Weights of a small GPT-style language model, trained from scratch on English Wikipedia: 9 layers, width 320.
Each number is 128 + 32 x the weight over its row's rms, rounded and kept within 0 to 255. Layers, rows and columns count from 0. Numbers have three digits each. The size before them is the row's rms in percent of the matrix's.

# o: layer 5 attention output (transposed), 320x320, rms 0.0809, rows 143-151, columns 0-159
# v: layer 5 attention value, 320x320, rms 0.0949, rows 144-151, columns 0-159
o143 104:096090181173106135138114124107100128136138093134111115129153138112200094105135198156161147125110173127139205183138057158103145141083132133121149079126162118097107160113124160152106149090162130193159071131095096093201187163148171114142130172190112123190138111152108102135118160106140141071136106105150084181192137156129071138086110132156166058109144165100158089172158090110108172095086175097116136141149112120147159154119108111043107109124131117157108153075129139165126156118121127
v144 098:136167138159171146108153118119094129140122137180144147111090149157116131130156129121128132095118164079109056052089141141119095153099179085133146130120090076161075112094130093130084143209145141142172144133173184150130152132090141142140075135172116207164106141105158114127141145093085092137140097108130085185146153112109128138173116115122062067127141076133116075138125093129103115187103123121144066071088158141151114140173048096100119153161088151118154173114091109156108127113165164
o144 104:111158133139107111155139183053078122148177147183179086167126159182153127119091170125143097135113139111150156067071129126132073123127132138160117129122096109165087143154105105117189092092061189117150159130110207070086154154068109162147093152149152138220119179052170122094114123098158097147162100151111136166094146128136061149146089063085103125088137132171127092125100099215139142174091195100180087113089132133155086112132144079094143127198167106192143135119145178160148146115127123
v145 113:138133146104083098103137080130144123127177176123148170167180102144077133092127174158100159126135121146124135160130169099156138111146144136134126157154174119161127113105154172143137114102103169123085190120084136135053125128127132098101173164095116168080120071078147117135124109136121162158109184106135120128125142080153102121179116077120179106102132110112086160069142246136090125132158113104144074092124098113090149099124066161096147129099144075133134106141106068197174139146123098
o145 117:153126073112168106159146114120121108133173090123175158192129078181099108090111133094103137119158116182119137145119127155116137162067068167106141157163150141162093110089122149143123160112122122120160173119148145147044182115142121102103155123097117110026176129107156104115137105095148146079052172121111154103153128140128089131108126094087128096099171106068129172129157162067056112176183106147152130063149087124107141160167072139153112184133148103110137086114113138110167141161144123
v146 107:153122148130087131151054110122124158113101119175151137084116092129179171100100120163134162121088172174117114141078115148130166134149168103129086079078081135078138062104150132069140132053117116162134104149113076120157140097183084162056131164104231127121128024116182138120146110184113127223144125086134118138088127134206075147113103053160079158067101172066111147106125059173116134104118126125095176136132154104136108169111136189133140156130141121157108151131081089136138147123147097
o146 113:130089116143118103120121116155174129115119155144044125082117095162176122135174112044224093145113129112117053175071080113095172088139155134076090136123096177149135149094108152098106089086103171158136124094122149177138114124169104126154141153109155092169150108176146120146069139192148132174156163136120094172155129124120140111180126124134151109146167124092104170130107074167024057115141103103118116093111157092145132118114149174146111174131197124140143109158081120135098138115152140
v147 113:148107077112164116147179080094125131153095131143071132094210146101157109139094170183120143137255174170095163127133134157164109137088102128099158054175130072188138200186125099131116086080120132144118146165120130169106157096151161140110091101151129101128110155053119104192138113067191151113092168143092168082116158132124147150145163153114176108140115158101110116135170084129068144111115108155118131128051146146154184128092106106125159104082089126174084133142144141077096134130092160
o147 115:143098158145149154125110145101113130116121131098103120151151210116122105096160084181120157169168182112147128146099177080087054187085178084163104125129164106083108169124100119173124163106134107159095106181087145137131132106153166112167100119142059074163090115105125122139076145098189087072101154088178140126092092116118164124147159165125122115085123134150180148071162109173136115134111062144165093113068139133140145155076089130115120153105140123143119113115160119075165194155153110
v148 103:130112103096083132145146143092161113190147116136128129196090144071124040112142146111108150136097141155128094118145156091133068152103109086113125139137132149122154143132178160183146103140087075079098068089126128143151121153111127093139158085131105131161118162199123125119113125112125132140068113135148158107103125093164192108116098137150093118129119080157097063145116086129114140173134106129190148138109158155108193164129117065132051175099125128122060129100023112119132139145110121
o148 102:152116167100144117107153084162158167115104193124085191136140101075132144144139187123095107123106160131077086031077172141147141094045120088057089185106154127137128141163137103153156152136139091136160127133171084133108132124126156078137094083133162115088137135148154159106153132099187147194068184170159161083142072167180105101093094128164102161062133118073091089084134192184086187132174136111121155170130167127102145140104159088091137165106072129125125180093155116052113159147117114
v149 096:161138136170137122215121122116146077104150129117166120149134159103181112113126045052172135173087146177150149152133108099109149148135139100169146142092122153106154128108130145126119112172119134123169140123097104144189107136117130047084122098129155104144159076173094126099202090116130119164157142156150132175074098132103152156146100127153115136104060128101122131168091086169173109090110195147121136106144148124144118146138113141076154149136121109118155131119124119123099098104135135
o149 104:141138164197100079201109122113090176079195106153107067106127095128205152120131091113138107115140104133063100183154133141135184108107135137117060136122080134097153095104085136084085153124146109113136198125074151119160129142122184073135143119094106149130149103126133150132127176125148146103126099129103090160146090113132173118136159112163072187151079100148077093155122089164134090092120183136104090104158105180139130121076115107114141186101136157114151162135134135176088077126123090
v150 101:133119172123187159116141139146136104103186133183084225146122095187123100098150070128151131125108126105144110117138076159094095175124166139080097157143143114101111117145110114154142125167163091146150140152184094163134169098112132139073100062162109118103140139095054122126162123116160078134133130135131056206121157164124134178120136106160115161179138106157113113081116099180112119143133124079090113131135167142138185138153147100098116118166092117165101142181149116027062102120083127
o150 104:125166163155142132091098173145096131080085154137132144136120119105129080079147139095172122107124140110144159097135078139167103143108187108113150099124118176122074113130119075125140103188143098166091093137151094105204174139109140195143142067172106074117119147156139137134060149105111159178130126121093090169112113128150141142082217186143141096142172116103137072143082146232118147115178143120119062188095155137105175088152119107104106131101105156089116153116166096109109167050133086
v151 105:111089168175119137141114159140139151140151190216126151134047123165117116167142195142125122123143165128138121147102108135184085114168132150118120112119118167159078138062144093103152141124144099092133139147116098089142106125117111152106157070151146134106139135134122165129164115167147123114103073102125159111178107108138133131155069128126137167143104170143104141146076097163152118121136080093122156156117128111112096202126134113097113158190111187219173117048086131102172135107090154
o151 106:133113141143117060098176220165126145102111141197116075103093102120146112120172163089112100131144111096085149125092096098157129126145148150148138177149109183184145096115152147118157113132122144089108091131118099165077141136116123186159130095096195072176135119131132120104068117160108158109202130138157161130119094147098204130125130083121107181141151156112077125150110160255095140117088127172089123129131187111110123170094148158120123139084112102148073127081105105188209128138128132